Weights of a small transformer language model.
Training: a variant of Muon for these matrices, 478M tokens, 3648 steps.
Each number is 500 + 25 x the weight over its row's rms, rounded and kept within 0 to 999. Layers, rows and columns count from 0. Numbers have three digits each. The size before them is the row's rms in percent of the matrix's.

# layer 5 MLP up, 1728x640, rms 0.17, rows 1066-1082, columns 0-127
103:474477483489498516506528457496499551530493492476537508533526514479522505477514523494498549563560488483516504471487531463457526516489466547475532510496477482474557511479533499506502531471470497501483476509524483495530461533549505523496500547496511486521491462495475496520514497483554506498526525513462479453530494530498478519518492538504454523480495522526538561476486461485514476517486
098:552492482546486521533510495453513567481513484508501514497505512502520506494459518483521493535478496554521476476487485460525490490468519497486508515465504519516506474487474543528475517496516486491505498485499496537510515461538522539540505416508499491510478529539528534519501508499519454490555522445509465509504456514549492504530477513502498530506532478483522469467488481531500503526507
101:531569553491564495483525486526523493516478487496456529510496501481487544465468487458469472477516487447458553555519500446506485472496487522499544509521508507503497493474462504513466504514467516499521527479499445496510480494508479475567533530508487515512527521476466511525489534473534513491489469491506542439464555474522458501515476523494481492495475516508519530476502511497476455533495
103:514527485478477514504495477506466508522544493461432507489496514492492491484503463525482487520491516497513470502516511543486534532476541492507524517514459485475513509491508503507483562522555525511504491483491514542478494522486473501469494471500475461513499528472486492461515492473547493500503498519488518452478465488483478545525490499446455475485473494471495439467481500491513546496516
102:506499504493523470552518488461516478499496477517539533499497494465527479510494493488534499530495487483499499504470485502531413470484461490498475484496487531521464526520479501510513482500540499441483459544505479446492538486501506498505544532520491477498536563464527508482517509496456520491514500553482518524517484517524519456537529531515479509453498500516516520479547508490493531497447
099:522520463495559456504503519496464501471503509508516494493483522492504515508478510454513492544522514511456504499523476517496515495479467538437500497501516515458503485434513504507449484514464510481489540480497502501475504508511492511528487518522475476471506493501508460489555459506549512458453517492537481504473470534521513491506524509476466523454520472509497489541508460494546520480559
097:522514448536530471509491451542518460492492511498508495549509494456507481529516499505470518495495516460516565495512462534476517526487518509465442495494496509513534525514475547485468486528493484440524465514480537566507514516468511487487491516489499513515524496507464492506497487527503489482487504528520496452464497482507501563461477519560470488523495510499482508530489475495518519542473
099:550486478529497454521516509502477511539525518503544543459488517509540536492515505505460490484459512506516524509548499490531513487520509486510496494479477440493496540513492501499502544474559504504479476493446512521471509514492463462458478501518512496480519464476491495471550520506516499490485498503530485465478510510472555488456516484481461485511453511479518487519535512510526508533463
100:481492455484504468498464517468509473522478478477528455510489514471478519524464481468478524484529544515487515508489515477495523514528474495526486519499515499512524536509478480465480506419506453507504448497474503492527499471514506495462538472555456519525472516514519539468517515439523471489459500486471511587527502528453500492548497479482477495498503488532502490530475495492508487473527
097:517499505539505456498506484464516475472448519494516516522509509521508464453496507486488492539456489537497505486490505517501550486469504492490513499513511511529473456512498468498490464485546488421454471452505523516506508463492497480455456491494520462479493531485468491498454505441494518498537470533474494467538494493501456487527474518505551500530521516502520520463499492481515475563496
095:524466497505489485450501516441535464497483445480483482507520496510476495522501505476460481472507526489505473530435521498480474479503491524487514519493501526474497504511486464475532583506497497534514530455503502507527522471502479490518517502490509476487505474522502524515508536541509498504502502514510460461480470538481512500494516547504527494477516509507512542489475501496545544504512
108:484556523485508503509465480510505546503488497491476530474501509505462482507544441515507518519507540562529497475524484497507530526512515492487475491468512538494491499494474494475493504581485474521490463480468537468470563462488502494478509481471568513498526495502492486471471463508488507499544531498505497498477512524509516479479472526514526501441523543485491461484549517524497528504454
100:515468518508508499522531457546548510494466519486510489485453479510485505494506564468478464523472496564503450504441518454466501502489544481521485486505509505496515525484516513504546514493519491489490527490473463516550497524466492516488490496484510477532545533491487490484491459501498513487483454519536488531451530518498490473495519486472483508478457503453479486469501506488506494475455
097:481514502507508506513492531520498522497532493514507522498497492522491529511471492471476508479545471555519522463516541500495498472445479495491487547566469466465534498492533434518473499490520468528517475476527455509472475462494519521472474481506509471531516492472465536524490499550491509464476513501509550461548476544509504472444507506509522528504528504534497476524479507513449464511474
102:526497477515509513554528470545530517466505497502488490490511477485478514524542534555503469536529477517502459493457440519526525519516525503498508537479471555471505499490454455497498496526508498505551512529500547518467511489512537487541493530529486499531512546546463496457492567492488512507485499507510519454498480485498532518485505484506492497519468500470502471474497471519547468488509
098:466465470475495504493500505483530478460493528478496487532514507486507491489468474468494504474492516506537502462485510510463479509550469513510508493496526514514471452523512507542492468494470526521463468539520499490531499542476513493540503497530490526466511461472511485462516467475524509529502516501486464520522527546469491497551499476449458485496476493495496519541506439443472506552508
103:532488546538514454484494499501499487525447490479497508514537462494492485503532505506522558522514509472475524524487500472519515485536472485514523484486500480506466520497492509459535529501492513502505499536506482465489506505505515528489516468471502502541525522494533515502485516504487511492470543491514542503519527465470483479496448477467501477502531534545507476492505507524480435458434
# layer 5 MLP down (transposed), 1728x640, rms 1.36, rows 1066-1082, columns 0-127
105:491528481465533504561507515484476527479514527514504492568542505501495512513528516436507497483512535468512520470487497491469530519501512490505487511469527559501503486499538459505490497506497507489500517521513490465488472488559502504476485526465438507498554541469507565498547503507525482505478507464449506496495506516474508483425531505492502539491469506489542495488494494479512462486530
098:510485517485495453519471502480513509468501431516544499513488490501463500521488527511462526470546495489496443524494511533509490463507544491471484507512539511504517519518459504481502478533506458545533482522480564493500468527506525507498483467515499518498531498425535473572541516484516493529513489477505510491491498512508510478515414537452571511519475478487480516486478530517502530495493
104:519509530531493504487431506526478460510465525540526505479515521486529528521498524517530507472518506485499529485475508514500526513509479505487489497509509468503462504480504497575498484497498473528476481531508530536504502539504517494461495508532496513507534500542520545467484550490540451509499517437506508508494457511513500443511506449459508515455471531497492531510503524484490499541524
104:489543508529500481479471484460484480508465482512482505466508485490517520550474515500535538494522497483477503467497521551507499497522512494462473517496517516519508475476503497517558496503525488466532487474499501530513534516511492477466482505427461486493473491485462465467533451471515541563537475474502503517509451490521532485540457492516564516525512475528425432499507532518522528503516
102:507512481516516443539472503526464490468498480516491488502478465517537465503488515520527535489472537492502521549489517507507469483467521468489455475517518516484493487549464492470460536490480503523473482494463482522492488511534505517498498462505496508527523502517505470516500491552496512477489525488472513524450482476472507534534446500459538507486496526550503510558495536499474484436543
100:504494479514514499483500475478528500528530501518521475522490488521530544483509494481516519522491520472482489514517464471467545486484516507523520513498532493501503518460524489480516503498500474505446479501503495513470483517510497511496457486470503471499508468496501470498468532494500493460489492506497524454495505485494490487509467490459511492493525496472513504508555436531547530504473
098:481486503481421523492511515503511520560499550521543519518510509538487536533530504471432466545480529501486494483500524536471479497526504556476508478487531488516495501478461533492512489468525510477502510486483501504493516514523489490511463454449522440474513498509476499544485484494480496443496433534498456489554509508499519516518519501512505422510496475495439509546458501517478493496506
099:531505515505500488517512539459504519507529515512539524439495492538518488512517474498502521489461542466464508477509541514502511511541514441487546471501499485532547551512531474498518480478555492500501513485523503513517467526507496519452507481527527443491506515489494532499531543492459514464530490511489521511501505541523539525503497491516504487526510504429475515495499530481537519501457
098:504514476489476484503457475553506528507468502503445512535535524466485523505510502521486473522467566509488483469504458506520501544491469438544515438510496527493516502537483512482476510435485475514496461473477507518495543525448524473472550515488461484542539514477508497502499470535485511532502513510521470519513500511525551486488516503512519500530498520503550468481446547498533491484485
098:474488434523523538500463481465507499552509542452562487499491525485497493512473486474514466561494476484546499497447470514515484503505494451526480533510507553502507443539532491517532512491514443477493485504549531497498505499459504517501463509498530514477505480541478517470508527527537490583491526517549471498526465493511506483537493493517485533495461491563490457484475505486511490484503
100:468480514490485491499509479470467500546463485454494518526491496471525504498472509527516514512479522503506464515444543443467512493506498485500527498537504519545529524468431466523513510504489465513487489490522502490457503426497498524507486522485500461463509471503524524510503515510514542508501489491487490454483468550510485499496535488550489505486503491463544465466498477525505525476493
097:507496472528476523536518501505475520471481477511482479494546522507480501538523523454486522572518504532526510503496516471455482527511504495530499490505484465520478517511502475499504510500505508499503478476470542447472502478480492478518477452474501483504560499476513485517503488521493494579532511514489523532489503508492501527455482523499524467484543523485529525472545487468479491506513
100:489495555479501449471519551527486528506497522532488482500520539470500500492491492550470426501554512508476492515443518503528530517475498510523495512535457503486500507482473535446478496535498488470503514502484532483523474485453459506492513479520511513534475494554534507528527489467462486550527499528470502463501529481570499505519496500553448503486469528501548539521506516479510474506548
103:521520512503488514485507516461533512488488514474458516459491523560500499502501529470521487523564513498457538463474491517493454486530495483518465532500460493487466498560520468459475461467508498470481479485471500514490520445518534440500487509496490464487490494472463497543502503500483517546511514503494505501477521520432501474507510435473491510493517491505541499502508428518501441530525
099:482520449530511475496497533526488460507514493466506517562507466543530473473514488482479486471525467499547478549497503526511495497481497544485511486460454466527494504501490523512531494494518537537589485519493497513547486521482461486473467531490501481495480516486510501495518509516498511480522520497499489498492522506469516484505539537481478486490480495508464511497497481501528497492530
101:495470507520488546489472529531542470511533515495532486465517502502465500468474493528474461497520473479487482470509480466513509479489500542461487525522543484517502440487469528499533525539533507455506493510469439551483468551477546446517551513513535507472525470490522489473509440475533503537530530516515464478504514516443463539545507513503536476526515491527494484523492509513470493521515
100:506507504510489468503489496446482455488467506498458458479512486497471513473502480539523476504575478476491433480530470501493481531519460505494473505494458525467514532469508494488487486481480488480478523503518510449497538529474463486562486495509536498543478531523537507537551530520490498565512485508510474529520500473473493485524514537464499562551513519565502493484540501500479507461585
# layer 5 MLP gate, 1728x640, rms 0.169, rows 1067-1083, columns 0-127
101:478498502540487518537493476510468427529504479474521494501491515512505504500509512516453491516517456476494564466542489553478512466547519506518531547457476525536502482524491496481469505534485503519478514478524512484486470461528486485509506482454474510489497506499474534493498560481496505517508491486500488513450474540481500470479493524464487471456501501462564516467493515524528488520489
098:483515535520504523520496488540485483508472518454498505434498493536525531511479479456512531491509542485518491461521522503517514486499466510508486502449498534519508527510511553491481521479511552413524476505452486490475445532488449536522525459530497501489476489471482523472496477517531522505510525512481515513471491511464490523535478506510529495480495449503524477513504466517494495543494
107:521469523474472494476494509510527499574483516459489503500472479506417523508531503505516483538491495506485516511482502490520533532512499473484486500486519452503495491497449503484515487520514522506474495476517529513509551494522532494533475510499473512495503492494527512504475501514484494515520518486489474480488516504520520509522499460493513509466496496469510471485575488514477513547499
107:478509495490482519518473543493480516474507483496546472526516532476514495527473511470532474482500522392577494478471502522479517487545473551454526532523505502497477500517505518485516540520508501479472528548496535456505475487461509479539506534477492497483474508479484470514555460467514528491506460541482517483545518489514520456495478482557474521413515478547504543467452519502486513495501
098:517474479483539478509477490480523482463518490461506474517472523498498532490514491545530471536491527537482475502525462485512547487480480524501484530516491494511503498482529476531479544503500503523472496445512473522534502551533491535475495527460530498522530512489508518513510491494538467510491507474502495475495537512472494513454489497487507513472469504477489511451505513506495480455513
098:484477536492499503496485511461477479515478473514486477476529497498488492503489494509519506508475489536537491505481511503540521473502488498473534528520517478463510484477487475540479492511477469494515530507507521481532487466544504479535494446493516494489479493476468479486513512494510440472524482486486459544495482522524494454515530488483519530493489435516501451492486524497525536459489
098:487476527522502523528527480483526506473447461468474486535514491499482483496455515507529420505486481471514512497546537513500492490489538498531478477468482506520482466482487501531486480484481499511495469476487480459534514468514511470470488471497476459547499520492481505506487522498527508478502528520483491509483505422473466478497493529473490531524488477488492489497490439541480484507521
098:535476502523563527461469533518484506505508540524498480512528524492506506489477486466499498490488498456533464482482504479490483510476462531471486498503509535508503489467498523489460499512539512430488484516481518523550514492470476487496497520507514493497471488556516468495508515522502454489513478539518486512519481464518490515519464476525497455527499471501561493486524555520521462518520
096:500547495497513480488515483524497451529510527488487486512486473530525529473545513496455482502511530463516520463453510485499521516486488513510511497481476532494496470468514488515501488496493499500478478461483497484519497497502526501488503470479483464525450482532409496537470533506537520513528485498490515495499512509482499482461465519518532495528534539427497502519486483502513520480515
092:464521499536489502504470497553490475479535555480551514514519504495559548494498470524506564489528451491488478530487515480493496515457515464517505486526496487517472514516510467487495475502455509516518508505546457495490478513524525498508496460502478462509539493534507485479477456494464505485476469495464493472514478485509479511500487465461488514476517482487569499502501488502529479486507
105:480506559494501491492491453468501474508516507456515514463476510456506481478497482464467502478460535518583487517527445485494510512497517535503489500472483479500510567496479516520515489518480494495486499471494543488510566508463509509470457460498535475501485491552487472517474464492528503479516527530477505493506488518486442538520507541508475480484501479469457503474528506480532499542507
104:517482545480512509512504530498486491470533497501504486530510501483506485443484481487531544510474465481476509528510476523527548473544460474519523524496439521509521529483495500499503517541512506529511541442500457489499557473498503471469476502495484488502529510498470480489501527506497483514526499472569475519521462488457497477481572490475520509533509511511484518504502439484489504539515
098:520531526517451536510427488468529482509483501506498522518488480514453486550450472465528448474518486498516509512528508510497492471491502528520541491498523483497479446453495478495500498512454507494502537500541471540495475526483480469464502500516506458503510537495516515495520499492524511506477506512475521486515470523515504457516525499472511483525512506544480481519526467459510514501516
101:513500512502505521476513487517483420479483485498507487513512527513510503532497544465524495490503561491450519511480486485492489498469496504483477482533484516480510481538501500503532470460523525471479479511525528499533494513461488518489502529473522544437497505474506480476517451505533487533463460503530532578502510494492464483525519477528492515502458511503512500469519520509519466495521
103:495524507513483484463480491500487454524516489460508470470495520516551489540495457525481416454460464462549547451498547536532520527523483484501448480542509502512513487503543505484478491515508497512504525513501511501519484488498470471501526473513478529510470541490501538464490521505528551498509557508495518497506461495460497459499511516471488531487501514523497511464522531476495503481499
107:501490525507543466495457491517495500538462505501499461513477510471527476535501535477487522487501483475522482487494527525520480428505503494536510516481503505515536454513498450510460533494477505491507525492498487508511516526487483466530514474457516491462511526540496490453489521491521520510523519499555446480527485483500508482527483492521516456468538543493487526555497498494500520499503
099:483485481473516496516481519503484473483522492540527551524478522500544501500532466515461489514464510532464476480470466475491488547560486514525510471474511529477516520497458524485487477540466464485458481506493491500511548523531529493525485548505505476458454551500519481523476503482497508506458478526502487513498515460479507517508541503484511525554507492494461496521512512504507522476423